Weights of a small GPT-style language model, trained from scratch on English Wikipedia: 1.39M parameters.
Each number is 500 + 25 x the weight over its row's rms, rounded and kept within 0 to 999. Layers, rows and columns count from 0. Numbers have three digits each. The size before them is the row's rms in percent of the matrix's.

# up: layer 4 MLP up, 384x96, rms 0.18, rows 281-366, columns 0-47
# down: layer 4 MLP down (transposed), 384x96, rms 0.041, rows 281-366, columns 0-47
# gate: layer 4 MLP gate, 384x96, rms 0.173, rows 282-366, columns 0-47
up281 105:506489486513507469487496491478469506514491532494480527484489493524536537549500505494454515524541523517483534511502496516511486511512507482527483
down281 101:554485530496515512456536485505514508472513522520480485503529551475491479555506449493504518475522519480526452456526490499484501477478529512496464
gate282 096:477462521503517502527477478555435556501510495496479489514475526520490497492500488469525495471527526506498459463507486530551487535495521498504510
up282 104:480497522516534492454465520479517515439463505483485497526485536542460512521484502493516500492507468517486496481482466501540512504514486470457496
down282 104:503511499504500499516511491503472496556515506489482471502496495524492458482492470538558495492498512502523485499495487494526513516504475550602508
gate283 103:578501513491470470517502515504498500533470471517491522486522498453496502472531498499509511506470538488519534475485451494509544501505464508460510
up283 098:549500452559515498514486491513503535572516497508480506461500516528488488450511496485498479508541513529503492483480484552514540525470476493522517
down283 099:550496511536517522491544486559497490479527493507452514464506503521526496546506512526499482466502537506513498488504518502479519482514501497484547
gate284 106:549463521505502534522491484529522503503533498453445510504508503509505513494482520554471487527547548512477533492511510467477508485496517476502504
up284 107:495519556535513480525477491534510476505452510498495447510505528504538499520461493504504519504535466516505478487487509490533470471518497492509512
down284 100:534479478525483528488542504458489525468516492480520454451524477462479497479491502503499533538527489539486558512480523465492506480479496506493517
gate285 089:504503542462517522499516498515540515510492501512548520515474521527495504501494521466527486570507542485482536451462490503512509474488488507464529
up285 091:496460451547465534498507512471501519499487538495478508495493514512505508498507537513493500518494473543534444521529484471472501514488509456535455
down285 090:522514516518538473471477496461498465488508503485491495527490545432487505494446478476504520488512509500505504533457486504508479499507478486465475
gate286 108:478487481500535519510527479459509504522505476492483447539500507496441505504501512501501510539516497459477476501502470489549583553515518503512534
up286 103:523522524512525477490493527549492471483488540513511542472475487483537441508438523498498494525486501484475497475506492498479517493519544450479472
down286 107:523491484510474530517536535501502541500492487505481491497536481497489485492567508515512495525492458498510516517480473473473540515442449553494499
gate287 101:506450514477500501511478511465504503493500463544566458507505503511530511525527515488539501521527508539516504464506510552508541486524522488485494
up287 111:504472507492497507475513464471492478472490486547497448493500513496519510529462525484525551524506482535537470501484477520518522516511498501545501
down287 108:503543515499489523460511490481446510472475522472502529514489515481509481496410497491502470472479484518510510531524487480508512530556501517506429
gate288 097:511473540510540483511513504540509557547500474518491542501536547478483508502486541492490502504511494499512492507486502512507514496478494514520522
up288 098:526473478513513518490517520526485505483451488510486532465465457511503520478526472513482481522491515505483536511469487510459531462495472462458501
down288 103:489475494531506474477515514520501508550481478519523507549523459521512532524501514493524506520544557506543486452478528468519506458493510504524527
gate289 105:461516520538504524492462533506514490499484491469495518485487458512564481443513508485498490490499524490497511548506485466482447505469508473457473
up289 098:487519469495516526473504484507499474482450502473493500505520489476500484455560477499506519522475510557480484544504561495505502513498502515509543
down289 094:535491459494475499496473442543516506467511502516477476497475526560508483509488488537534529472464510469496502439469471490530495464517529508500482
gate290 095:499497498505483496442518536462498476474544457515478487512497527503472518474494466484515469530490506515477474516497482483533501479516487513500520
up290 097:465563512467481506529471466472499540487506483534481525483500543531498505478474515460505480510520489482472493516485544514516524501489484508443527
down290 092:502468462523487497447460509492502492496548488479485457551463524479473545506535490511477490465476512505500469521469482473499484471502497538506460
gate291 094:482479507508470512494489449521492505487468484493512506508450486547514477511448475527516473497529494481456557554531480537469533493467457507500504
up291 089:482515487534493475509494510500478474490472512456499521492510511531545468553509528458531490488500498501491563539494479512504472524440467502484528
down291 091:493525485484497505517490497469510537472484500501454501545483512476495542493480514490499520479522489517487497526493553521520559520534500490488495
gate292 100:473503498521475496495511490446501498526507490493510527479539479506510479548547476542511500482479530496503486495473491460530505517524477466533441
up292 094:461506520525521516488489500482506536480510514482517486519455508506478460524474536473509492504545475477464487485500495531502483503515497473486509
down292 096:522489492455474498516530508519502463509526498492486504499537517514506495503547511517477495437472485541467512496472484496491506489516542501489501
gate293 101:490523497456515467503511516454501549499499507538534522490498507511503468480493482513475512497522551507479498530501507485523485519477463480488514
up293 094:508493540577573544509489517494456465489510492487524482527504522480501508481501482479521520518485506513510514495513479489530496502525507458528507
down293 096:510524507460473442498487496503560518469524529518473489485530494498466482528473474506494471531488487499488533505464488533472493499517460552490482
gate294 097:515476502485520505521523482513478496521496512471497479485481584405495524481490520481467540508496518492520483457525504518528518513522529505542457
up294 094:539505503525542495526461498467486459511501471519470523522480509517483499475464474492488488473456557510498519489463463509465510457495500471482458
down294 099:507486429472487510506527521537475495487551504526476516490525505506437476501482485472460520486511474544503492489518507497460476542486512491499491
gate295 090:495484479490534505512536487502502478511508484498516470508494443525520513508506494482515481495502478445475540533534534443475477469491502501533473
up295 093:480517475499509469521494537522509514460483489497495534489525575467476487495492504474472498530509519537493495519494498515524509481499461509492543
down295 095:474491521497497497506485479456509459482514494518513540477495497492491504535514489461511491536526508442494495499549511469526463520480464485511493
gate296 100:531479524489520484522491510459519517454486478493539446500519472502512529505550472501568482495502525506502527531523483526463520544498535496458517
up296 106:494421515526523512497464493470475477480502463494504448531457471499497477510533482493546488471504503489484516442493482518515509529493498489486484
down296 103:484503510561535519518480536467474481484520489505492492496510492532459495499493518469496518526444534512530520502556526460507491451503531458520480
gate297 101:499499477494495487498471498546529498508506515449492492518521515471523497538520489539538473513503529476523513498468516549487475518458500481468484
up297 108:497486483482456502492506504532510480533498512523488531520575480520540485475475486504495496504523470509529527515434479550496507483525504525512499
down297 100:523491517499505484509488464455475465522518489550521494489498518487478509453482497488457522463522507500532527510511446469494522484546494481470537
gate298 100:526494509493546472474486525503491479509517453522566502502479468485516573453489503491523535520496481513505529479531521521524520451458503514476497
up298 089:486505498503499504486521500520474455517475497505464541494517461455502476525542475499488518510502502530514487508471464488493523538502518483520522
down298 097:521494494481500516494502489479551513529496486500483537511482538513466467515485486458531537502508470498524498494475445514494480526469443521485524
gate299 104:511495483477470450482520536480468565538484503482529515532502502496538472511531493521506505439534513531500484494459526484557462515533473534482466
up299 107:524535502458545520530419480516492541525499472514489552503519547503495465538523483477497537474521540482474475499504490454500498511514534501525518
down299 104:479492479531501462495554486542539516529495465452469495498506504511530498511536515500487432491485474479470521485498486498520538506501481491479463
gate300 108:481470495514476535524488495500456536501526520518501467551471490496517458489493514514525481520509450520456500507536502535517476500514500516513518
up300 103:490571479494504489467475504458514509487536510514491520462492510556485504480541513525510466506509460467443478505485471527491496534497488520513524
down300 102:483484492487496543507492474528504511492540524520531506556497509556510505526493484492495495496485487575476502523498487481519466474458487541524509
gate301 095:477506460453515493465484532528516478525476487451492517491495494486496482498496462493485522489523481537513541519485478489519487491508499469480457
up301 098:501511521525508484515514517546520513475480508486474509507530475505446458499471502501463509491520478467499500529489475497464473540461533513484537
down301 100:488566522484494522483505565488474500536505536509505500531490515472479503493467550484508515476548534529503528543444516506467502483493459485526490
gate302 106:537481539509489535560540480507533506483485501494524483501486534483464500503464492494517501505552523536511544519456525524497546495502494479479513
up302 100:557518521535467516504526487533530463512503489557501465486525533503477503513527502502516546469501493472485509489490483538506525502482442544509491
down302 102:492518474462525496516503495526485507529501511490483495482500474497485495535497537508492484500421489478510509469563506490487494468489524473527472
gate303 101:490505492498444486535488498535533486467482492505495524498479492490483539493504504539497496474465500497495470450509478472498520510514510484528515
up303 096:473460498519497498534515481502522490499495508520507482484486484508512520548501507472501511491490489524518471460501550468488457520475559518539542
down303 088:477503474508502464469516521479515467510524473483494491463526531515492531529509528481516518481469529508546434528528524522517508499527491505528506
gate304 103:494436498469518486545469468521501481519489509496509531519488522490490501473505505512494501496488480487483546530517504524495507512477472513476476
up304 097:519461546514520512499489500522513482542510486491457516522483500506481471493465521509491471475445499510527457503458475495503478529493474478481505
down304 102:482440458489482493518505488516501514483499486532505500513497472492483510525521473500509465509508485467526500524551494509478481493499479516524510
gate305 102:488472466481513489506482489504513450476480503487471495488523545541494527470558450536481532534509470460494516514493476500533505491476469483516515
up305 110:485493483510489513523523509490507443451523538515493458507471486520524506498526463494480480513483478499537478550495490491491514471520537504467546
down305 105:545483492537502546493497550478499520508464507512526466454521491494508513547501503496495525497508477489512511497536489539493530450496487494497541
gate306 109:552501462501514500521487501468525494488462479457507462480485489485478492508541483466473496484533511539537547502500491512477458518534546534488485
up306 111:480441475503500460573503480518493455493522525491512478521564455475487532497462510491463513507493500507518491532525514500527554530475483482500516
down306 105:494506550542458507533493512465506495470482510504484532488498530534499506504504498540522475537503533522512527527453504509516468473516527564503513
gate307 103:460485471514489489523493481473486508528522525496523464474548489481517513492513468427490462505501493449500495482500519507516461491506532498489462
up307 111:513496464518480479459455509497497462474496465464560527549490505515484510566484497502502463526539517515531485554497486499511499521496495454489477
down307 109:532511528488478530468508442483518456494491512510492500553460509540468491443521473527502518509495481511497499499463507531480515501482474540523494
gate308 099:565497510497470513500488491483475482535469489481470507540499476493540537534542506530481498519512514541488477448487488478572498484520486505455506
up308 105:529517496486518547500506500499512500524475462486432510501486474536488513522461505487501514499497551520460502506508538497509482468493502527446548
down308 100:505526481473504492479478547515462451471514524523491521478511505542478469519535513456505492513514479467519508523489511517475484487487484490490530
gate309 092:506483501457480473537540526493525507456512507507473497500488506455519509527476497498517479514494537516517500509527454548472489465509519449505515
up309 093:508494500495449508485493536499448533491537487525509501499534475514487518448498496480517523507532472470490479496481495478527488521501537525497524
down309 093:526512508458506498528524500485537489472490521495512470499466470485490501469497487522499482543478452489523496504484491505507481455487467497510481
gate310 102:505522469543522524486497518499517534475498487499512480515516494507492503512505468507507489510519502522475474506473495510546519534543556464480478
up310 090:484513500493514507516497536468465499479531478487496499520516485470527462485497521456517524525481484500543505435505457483534536530495475531486488
down310 095:526533441553519522471499475500491547485481496498516447481488502499489517508453555473545509481513479464474473462458489508498510506512482504507471
gate311 098:511485527486510492512466507469509510494508504486524450503552521472468493507477463480477536502540486513482493519460541480482460482463516466508512
up311 098:493472549519519515484540542486476473496479521496463487525519496453497554493499503499470493476503460491484484491467495492514550449467513507525493
down311 099:443506502472509515528486512537527471527468514499510486509489488500477477480454483455473534507484469509542557469456507462509507499518460504476503
gate312 104:540463499498538493505481468523489487465479450466481492497535508524499539534502502484529507524529521530518478535516514486419524497511510509492518
up312 096:504473526477492529511513486555526507532519564493510509480495530467512505516479480494496565448498505503499494499541507508512534478525497463524487
down312 095:504529457513485507470492469504505524530525515571509472482464503503491504495498503502509499461443477539495503494469518487504446506471518504561472
gate313 093:493520519508453484506492480506493472471524485503516515461493494511505497506519484495472472480504523508493502490495486480540508479550544472509481
up313 101:538505502518483515485501487452544512484502514521529548494504494482502527471535548516510485520519451508541485486518494507440455538509512496483555
down313 098:478474492506499541493520530510430538453508496470491460519479526489502486535482458479521528483460533479453505501472509535549530502482499508515505
gate314 094:512529453463496495497490526497496498505498478494535455501489485556495498483500529482512498495515476502505547530458473519485519479507482515523464
up314 097:469514502549504535534514517467494472440551510484546482493536526508496519523475507499533519515526522493447472509513486494561484517537465452523505
down314 094:535509564531504484504495488520494496509480515467501490483483464509526522490487531493483509442487456525528492465494523505512514462490517548488508
gate315 095:529465517513493473489491558478481534510485513492499507512501463490551484497518501525474489512475556481506491508507476460488484498462519524456510
up315 092:440463441492540529491499455497460524527489482482503468537536485499483512514480504485547506494459504458531508531510540493472486543498503500514503
down315 099:490510533512526532530516511491516467523472550508468506478529475540486482486522490540481491474544535531511478475476476504522522450501501520523479
gate316 111:513449502502465513509483462489488503523502511485508470494486486472475504504527531514463533521497523444462464471483493456525545561517488481494506
up316 102:477490537480444492487506501476514508522504504509462525513536540492498454512457481482482463476481518477513493479503557527472498521488514510499498
down316 104:497522515473485533459493521510496489527498511494514530496449477483512495491483462537494505540529472500510467518477526492512494517496528504459477
gate317 104:509457458493477487506529571544512500521531529477494470478513521512471521528489473480499493463506507471510496476483451488483518479491497536509490
up317 111:518419527525498523499503526502482501503504517462485449450515509522444519531465481489491492505516524490501475484435479509506536512520513506517457
down317 103:504459507512519507509502512506488495478525500480469462492577518526496470537503487492471488479503494472557500498479485483449567503486490508526454
gate318 096:516483477509533463480535462517504507484512456561526534510508507504500524472545540461451518525527493459509501466486484526504514501456497472477473
up318 090:524484517479506529540463453491533470488479486490475520517539485482495468483522478480489553487515516478537480537512516501475544514488545524510523
down318 098:476512501467504528533492483515497522477521505528494495543513541506507542484529542462533488540486534501507509475483523519504482516508539479495501
gate319 098:497562512475500526489480479510527541518545550536445539524505555494481498493510474509518513519501508454450505499529469462510473504507473487490526
up319 104:519534500454483504527511525502522495485525505541521498549511479532510487486489527481502536530487537496478494475511528509452524540507495503509518
down319 106:510541477534505511512494515526502484523483510516511512519495503503473481481512537502481522563501497479566562474554534492481499510472548489485503
gate320 101:548542491478517478518483515516499504529516547507464560501522521509535475499489466512490529468497478526481529468456487467534525526484492514450507
up320 101:464540517497492512454521491483509492486475483478500508516446422461519517498497450477550479487483509481487492489505514511542469484492525475520498
down320 098:480500526454461488475521514482476512507492484534490530515488515496492493489536518502541483501506501485499536492491488503467470474551565529536505
gate321 093:529471471497478495472494475514476514463477490501516508457530498560497526534488490484497461486474499521508486472534482490511522505519505462463513
up321 101:479533531492517500509462542488550485469492480449478523482484500542512492466479527495496528492467480485465504511519494457462480492557441509489513
down321 095:481506534464506463506515502509454494436488498487488498516490512486492524527522452540497495499454525527515465491526504517518490479451523448465532
gate322 090:462500494488496481516513474539485528523528519512475493474517499535489553505485480516493501485476499469509475481500459526485485453447457525454494
up322 098:470492545528491508508496448523507523479481498502503555491513503499522493502488515473502471524479526461476513474513476538536466448490481503482430
down322 097:516505547556480480511487515469491492490514518460520523540493467495496474491505500478481500499443481497455472506540519524535520538533459484511489
gate323 102:516500491473525486485493548511513526500535485500454504493496471545520516520508513532512493482452490498462488549515448492521485493492481499523502
up323 100:484486525452523503493527511498484529491457480552507486510519487498490525509510525486537504494471511469536492482508455489486549549489462527497484
down323 103:541488505482492549529481448512489453537471506490513493509480519519490501508494475518466547519566547480529527482497544492521432489516490530503506
gate324 107:523475506512489509518485463512528489485537478505518501493446511470458515482490452487511492519529524445464473460503519488448498452537537515504500
up324 101:518515519451522490491507471496523515491500474469467505499512503517483494523516480484541479494485429477515494504529539504482497473474498504555506
down324 102:429495476512477514514538501484477505562494496482494518519492515531492522525538475501503494506527532478543524489487495490539457503497510515496514
gate325 097:497512510443519509491491469490485481473499477476460496472498512459495530489529495546482498475505517525492512551484460516486490474510541496468540
up325 096:536470510537467472551478476492478462503491503501517465492485438519499500496464528475525499471465478513506513519498531503509470483514498535448474
down325 096:494499461478536528490526495502502499530486492488508507510482537497489474475488522481510478489520480482524534463459479537524525506507541457531554
gate326 100:513470515475489512553533456439524495480492535529481514486480485518527486502517527484467541552470558480475481486490540509494492517474521481509549
up326 104:514469512496492491502473530490474513507515450531459524505487511508492480527505471478509523489497542503505453511463480535553516517533501509482517
down326 102:477531548518486548500485499421491524480463498489526487491527480476451470483475496521499542515531524522504431533514477493452504507532518504505490
gate327 099:489471500468539510506492502496514470530486487520466515469494446501489484507493491498519517506465454487513496474480496470503473487512499512475488
up327 100:508517549512501480553543484524495461503534504481482480458537532495476507517500480525477468452480502537476484489488477496539541509458460531558503
down327 098:479465526482531521499502508474526457503505527503534481520471512504559553468492498549473497491528523488495483503517465544537525476526465499498505
gate328 104:486499490527511483498496472483512493516511499488531507499467517523515556536491522460491463539504476492495516480483518479515501451515568485485495
up328 096:509469524514483439541466522510454511469521490486500518498482474501492485510466511500496476479435471462490493490502460557504509490501494518478506
down328 097:516478490440514515503521528487533498526501468502488478498539484497532545463452523483503468474531514496498495451488497466504523508475505513490512
gate329 100:505527442467525484516508510533545507453470482460524528541502536498513545505517518522481489542537520486472493512510500450506509534480501515504505
up329 099:499464513481501514482492498503483537508497514490518514538476530529472500517525449535539518478502467507526489497498500458545553484472497460514518
down329 102:528484471557543488520488507496535468474467496488502505510526495496479535511499509500477512494512507487516496534529514482507478505487516485510475
gate330 100:509535497474525471528489502496496494494490529481464506488493523516472477490510463484451515514541477472475504526493525522467483479521502493472538
up330 101:478486536470505482496526493458477472502515484512506441491498539504538504546464458520480504515502502494487491503495517511494499446501501522497514
down330 102:487511488521500489505490514460506506465524524506523498537504549495447493529438518528522517531505524476475473505554485484477513464449505507482464
gate331 100:492495541494538562485468473493517504522533475492518504506499464485501472496494475426549502526551538519465505530516456512484535527527514464488474
up331 105:490529486478521504504496530496550475509471505488478541542514455509510510480508530509481477485534547503508532494511474446553545468511513520477503
down331 106:523487502483498527464472509484517506452546479501479505460467538474448522544472508505450522528544504467514529545501485497471511459483456484535516
gate332 104:510501468510447482544475485446473511515520475540523470528485499520497514459518524469502502519507488470483508478512470492491495518492508505509525
up332 109:491504416506485474485544480478468493507514510497505469470509495545495547506525486436509474486503499540511515518501524500533537478485491548486457
down332 107:543506501474482564511496515476496492459485511531471520496538481514464488539523489465501489502457526518534495453504448492501532529521503505508491
gate333 098:492518452512519510503463518525486542509488496536556559469513540503531490496468457483458493479473522485493501503474484514482408504527451522487516
up333 096:508463513515538525504486503521511536523516477499484529488492509520456551519441488472504492507470503457484472479506491470517432521496493503469532
down333 094:472522503462479475498478469488514472499501500494479466515488477465503501470479544484541482441525492509522508541499507489519528516453554487543494
gate334 101:531497535494511475527489527441523523509521520460508473533528558487489529527492533488497497493484496510463544530527506463505494471511555538496498
up334 099:511543495482551475454490521512495525498493530509505504487531457512523506502528510498474516510522525502459460512501515536463527486488496501510520
down334 102:447456491476527521553491514481502480504533500498509518473477530488486494484438488494491460494502466532525533552509497494476499488528544505497535
gate335 098:509454507510500481485510502468505477499490503509468445501531484439487462539501479521496470534553509491519492487478500505517503516496484466525495
up335 089:511515498492507435475472506469511481463521524508514442522495520510513481485521458526548491502514503528516497497485487563513482505464537491536520
down335 089:475484486487505508502482457481481456499520494508500496486558496469520488536520498532479536534498461479478500505528522483500534507486487480542489
gate336 097:492473490520553481498510480484490515499536472513492539523499487489500489446492500509505525499478453488517539491499492448528491518512487542518453
up336 101:507496470481541456496483488442506540498490508490510517510534449481502511483496549507509507503491493512498487511454494501529473510475505506530492
down336 101:511460485549536512458495488485447482505527507509503474501510490490567480476492481492488530514521504502510487467492495489505473504485482482475475
gate337 096:506489505505486489523531510527524505514528533455492545497499503503487515508519472518476547513490525489520512490473535494490478498471504475470516
up337 104:506515477492516496520527551529519508489562491510496473551507487486470484474475507511514552506505536493495556517544492505488493508524495452464516
down337 108:490476488466549502494498513519493508498505499532477527493528501504521523492497506516516497464437507496577525514504525502545501513539547533536474
gate338 107:487501489485502471544536491487500487487507472533502446519512531482496490504506515520501547470448496508481523511513502504498520470485525490516469
up338 096:479457528521502460497476512493538505501457484501512513490516531474480546487497511469480488492516506480509525522516517470511511500468511494516480
down338 095:472485491515512499487509472481501473500513561507521537520491487514506477501465544498499485491519472529507503479527503508495515488451528510508502
gate339 103:531536459481485473493501442502477478510477535462521498499474557482464478509486439493514481499523494487482533500506538516454483531514522497498500
up339 105:531470477475514502470475517512489462525497478463496535489469566538466507485506471486519483466533498489480469510494550454496524485537505459464504
down339 108:465526511510481514475485524497509490451488480443506496524536448480526475509520532527528474512461497537511429511541441514506487493496507520498477
gate340 104:549503493490483502503541478529475492539478521528553499515515515497517472514458483517490485489475495527527511484479446486503498467498530479501458
up340 104:488500532489479504493458497502507492509508510485525483423506494492501537472485570516503519492510536503459530510486536475470467514494502493521515
down340 103:493505508495486491485551496510552498522469515528537466521502511518437504568460439527494464522478506507505514488480496486494531454497496496525504
gate341 100:482534487449523499489493477494502474500505511519488455550473504499498479423499509531525565478496511496503545506509499474475503499464490528469494
up341 102:510454515523503481523543484513489545497468496502497536465463469495545520476464488485500500502472455509470487464440480519542451469514480518483431
down341 107:478515525516501519512518529537500501479508507493466508489495493546527455501503471508491519496514462465450475510508493534480460531540497542535494
gate342 106:518497494484477459502517476521515466490516507493494530512544512507533479509503507447505429530504526481476537511522520514492485505442516554515529
up342 108:488511500505505493471510504498485536494474517509486482472465441493550510501536514496537484531516524513485465487493523543529450553482471485531506
down342 105:508545495497476530493539488481497525475528498529494472491537515448446487474476473498482489527496510479476467474494519453508518515537511498498557
gate343 095:473512514503479516488491505465501483506486520529543479463523506485491540505489468466513526498532458514498523478491511476489520482507425461503449
up343 099:490490460504461510546472545504508520523502490472495464468475509505524476508507529512494479483505515485494531528515497512489466494456504512471495
down343 092:483517544540479464496500549485477486518505517470532483487491500444461516547492512482487516523497476523509519493528488489479494494486465479542523
gate344 100:523475516459512520493514469513484510523491499461465517539486525478533511496494497507522486455499505479429533500498533530524508461506494486487489
up344 091:497530518484481540524476507497528544558541440481533500470511506498511504504450522484460505492531533486481520517494532501545496536532468536552547
down344 097:511511461507480492468544479518504499461479543530511515477467520451475506513483502510507503476501499474475476477520478499512484492523461460507551
gate345 106:524496476467460461475503477524507517513509518489461495511477508484496509471513487526448517493539490506477498498548511524498524456479500506511498
up345 106:497526456445514475502469537463538452471508538548498517491540484498493531518514520501513513506519459446474499444493502503537472515497485497516479
down345 107:494526487458513495519484519564469480474481468478482523485487538450542461469511506514515493494533532547497462497453487506453514496486507519501476
gate346 099:516467547485517473515490510497525455492482481500456502529504477502523480477469491505477506483504539519530517491447516494513503520529480521475496
up346 103:514536510457499476542480494518506472504495479465468464479468506495506498497522498483500533495535488497504540525478507494466516478482533503487531
down346 102:470496522509454501478472508541499466485478498494480487515548541512515470513492473519526504506471524486524481530494495526540500530514466514453490
gate347 099:565478562469512479485495489525479504526503469483509512479532484532513500496478468458516502489516501509497538513520480534505505473471528522483518
up347 100:475487518498492519547503483480502490463519528469447504466517483486481501457509509498480519509497559517530481461495499508473460504444537532519525
down347 100:495514462518510514525533482506517459490522485520501493512527498488485527478527465485544505473482498508494484461494521523496554505508460499501510
gate348 104:495520469508555526517456510509472503482471514478509511516514519492509497504514530488494495508537539484472494482513526490526503522492462511460524
up348 096:462498480505492496460518498499509499528500459545500498485480548513513471512456523525443470508479519488521491514490499551479469522503488524523507
down348 101:509504501452477504469497448515506480494507527487490468458518521509495501486445464510544501502484478544486501531515463527498522480515492487493473
gate349 094:499536500477515532485465478489523489498526509508536515448475507484485516471472495483519514471493484488499509463497529507495540524496497551549485
up349 099:480479480503481472507497513536476553513467503563523553500497463503515563540486469519537523541508500486493502492525490485480489512450504500486530
down349 099:527508500510468511532476539464534517541491500547501499511512478515481541501495503503471456475532507456492507538498530508498502499501528528504530
gate350 108:508508488476484498526516534480507495512479468488497521523444521534531502430502530507489498444488530542469501484550450495493467514489485505502510
up350 111:517469487539536491531501512511506499485510475464519509491489492516551474499482454466539460482532473463521502451521471491453493489522471545535485
down350 105:521508505523538501501478494525532496504472492528472499489487446499524523497437500504479467544468512541474467551488494497493500493444547510478477
gate351 111:511521535494508496529504527487512510481508456432461467516493502534535514479465543519479496545508511532519478520467502464497505537507523463473522
up351 098:518490513497478505525512505526488514490503528493531533484423507485490498447490518507484477508476497520531518487482594508495478500469474451455490
down351 099:520525561541514526495469527487505519510501486483495528466504523526515550481510520512498518467540501551499482544484503509545489530525522454492509
gate352 103:489490506495526501493469477489508524520503489526487494521499531465487511544464493582539524496454497492500511478549490535527528476517518533459489
up352 099:528558488515504493525474512521540475480526486541543529483503501486497475499524502477511484453500548475476515491475511554481493561528506523530464
down352 097:455485494497533504530505523483532501536536518471504487519476480496447538520496510483474482537513431517526488477491496491521470507478533501482491
gate353 106:492504489482500526488528512509508532492482523509483499500445523511489511529507531514457509523462512566513453524427460488499504479518530537526460
up353 094:506508528533450490486542481503486510531522495511488467494467520532518550512461552499494538514502487533516487501447484519535525521523503449476517
down353 097:501478497468506516510446503477481484461490498506529508514554504486472482506493462531527492471483544457509510489505516503522530473501496508465502
gate354 102:479490581431542516499498485503479492466482503467503485478503513478521522505520551533516493500499484509483475482488469516534466468501531518503497
up354 105:506541546473505484529457513498525450494477538554487545501501489479489501457491504481530496503472511475497488495526481501480466501491505535450506
down354 102:533475475518491489464507495487442468552509462523525493517494486512555483441485475516515495509510488533504522479460473492501517511535467464521477
gate355 106:549502540494501454494490495513491514536494530501470478471463461471471490480497509484498504513522484526472514510516471455524498471495544555551490
up355 099:491446487495513530512489526502507522481537451510474520505546516470513489425462537502552498494474560495501486476488505505476452504471519486520507
down355 100:452516518447493485505505504502504460460495494521553519480491499462500466496535521497509527478488477532476525504512515523546505490516480499508498
gate356 102:442561475504522490476490476508497541487489496463507466519483489512481539469515504491496482518543472481506510526463508487486527482524490539511489
up356 101:540533522483527505540500505502547486455460481522483485440529461518495469541495511521521493502485471459537495506502477537474460484518499518519518
down356 107:534487502502464472469493496539487487530521487529508465492459471538480459514499495484507538498497506523483520512513470492504487494485498524495524
gate357 098:508481474485492486470517497493509509517516514475503546489502528473536493488514534500474520485525503477494495510499489482517484488476480484528542
up357 095:505484553487476519496507496507515504501523483497506533448492500528527498475505513517485472490540505459463490529522505475492475499505461517551487
down357 095:510517485490493515492483499524488489515464512523490501491491476545504535526503475514501446487537512499487500514532486525498490497497464528505499
gate358 098:507522524525488484492494502505537550495527496509515488498514447534513449492483504498535509453481499500468511499475499508490519536489489477509504
up358 104:460513497450501501504509524526528464486516447456451496501456520509481519474511522502502529480524525476514472496482497490487467451462477491498509
down358 099:489502486528501467506494497489459495498436507535502475539494437500447520499505442496524472502511535486479509517507515526511560510509466517495522
gate359 105:507477503475525490506463470478515523461501489501469499513475519452530502536501486484553517511550495495503480482477483544480540482474523499495487
up359 106:450481449543543497482480506537496491547492545505491447542556503491534517472471519528488532486520497541501503529512520511493492487507481495464497
down359 115:524538530504494487429503506521498489512509502470442521537495494500502495473499512484483493517480520479462484515469521498530520526489479484478495
gate360 100:512488509483499513530502529471570497510516505512522488468522508505493517502506473494534520451506529540488494538538495545450509517497495492495565
up360 103:485550491501493511484523504447500557529519462515538505530561485493476501532509502490510495505509497520478514455489463508486513495488509503543540
down360 105:511495501465532457492515515511525515489541493490522512491462506506529479508508546529483447519484526546519494473443531515494525500512516491479484
gate361 097:496464485482487524460503495476492497486496502506503474527452514546499494451508515520501503492502526526498496512509540447498471479505507522480472
up361 101:504517488487512489497505534486529494512466492482476463419489505519524449501508507494497500470529454525523481491541500515468518490473503530520473
down361 102:495516512509491489505540519507545540468499446456503490483491504488490507442498496512541491477499469514543492472513546488478498489507484485524447
gate362 104:481469535517502517545519499474544489477490488531475508494495514503500435511527530574518486515519506495487520554497474485535490486478546504503516
up362 100:518523517504485481461505512480503540469488478495482540465459479461546496480505515540522485480478544522464503533519497483513507493510486509484528
down362 107:506541483455535511498469514510539460454530515505494477453500515467488447477489504496438485495509459469559516479500513495485521483494473499553522
gate363 090:522514487471518535468503505480543444473455475522501498505491518508558476523497530507519494528522508549530449509524496449506488498510492518532503
up363 092:490565511477479439472542490491524468504516532517539488474456529491516523496500547506492526517504502502481467544463522507494503509517486488524507
down363 096:482471553535559520536498515532464497495488459492509527507527481489501531460471481460527503517492477505527515473544495522477505456550509503496506
gate364 092:511438498531489517487470550488494526509474504487488496505507464524501498474503535542463527521524494519477460484480457508516492520530505483493467
up364 089:493534505483469497471510505477483501499486509519488504473516465471507530529497492476534510498482489451514566489495490494506490558505518517464472
down364 092:492507519537527530495481489518486461526530504476520503524541488508541513503509526498472516539524529538507454554501506480506499468537505475532500
gate365 095:499490500536474519470511508533477519514528512511520455502483518452476509515510490497490528499549477488523511440506523558526477520507438490490538
up365 105:513498533440489484475492476497532483493533509503478517495560498448476454526472516483521464479491552496462505493524462507535534480534515479466503
down365 100:470479506527475502506499504493471481486467502487488535530548538532498501469486493523500501493538516500531478534517516509484471477481507511508534
gate366 098:509476517464471520506517506514501522523474489528525497551479483458498580502497505497506493532517421484466486512497491508492491507478527526510536
up366 100:505500502480504506476483560481477481495441512490489480540525499464541509535520516535507514517466486498463521464479501458505476486529457506473465
down366 105:509455521495508465529524511498472508486540502475512440506513481470503439491496479484488498526489529452506538546507494492494470490466497487471463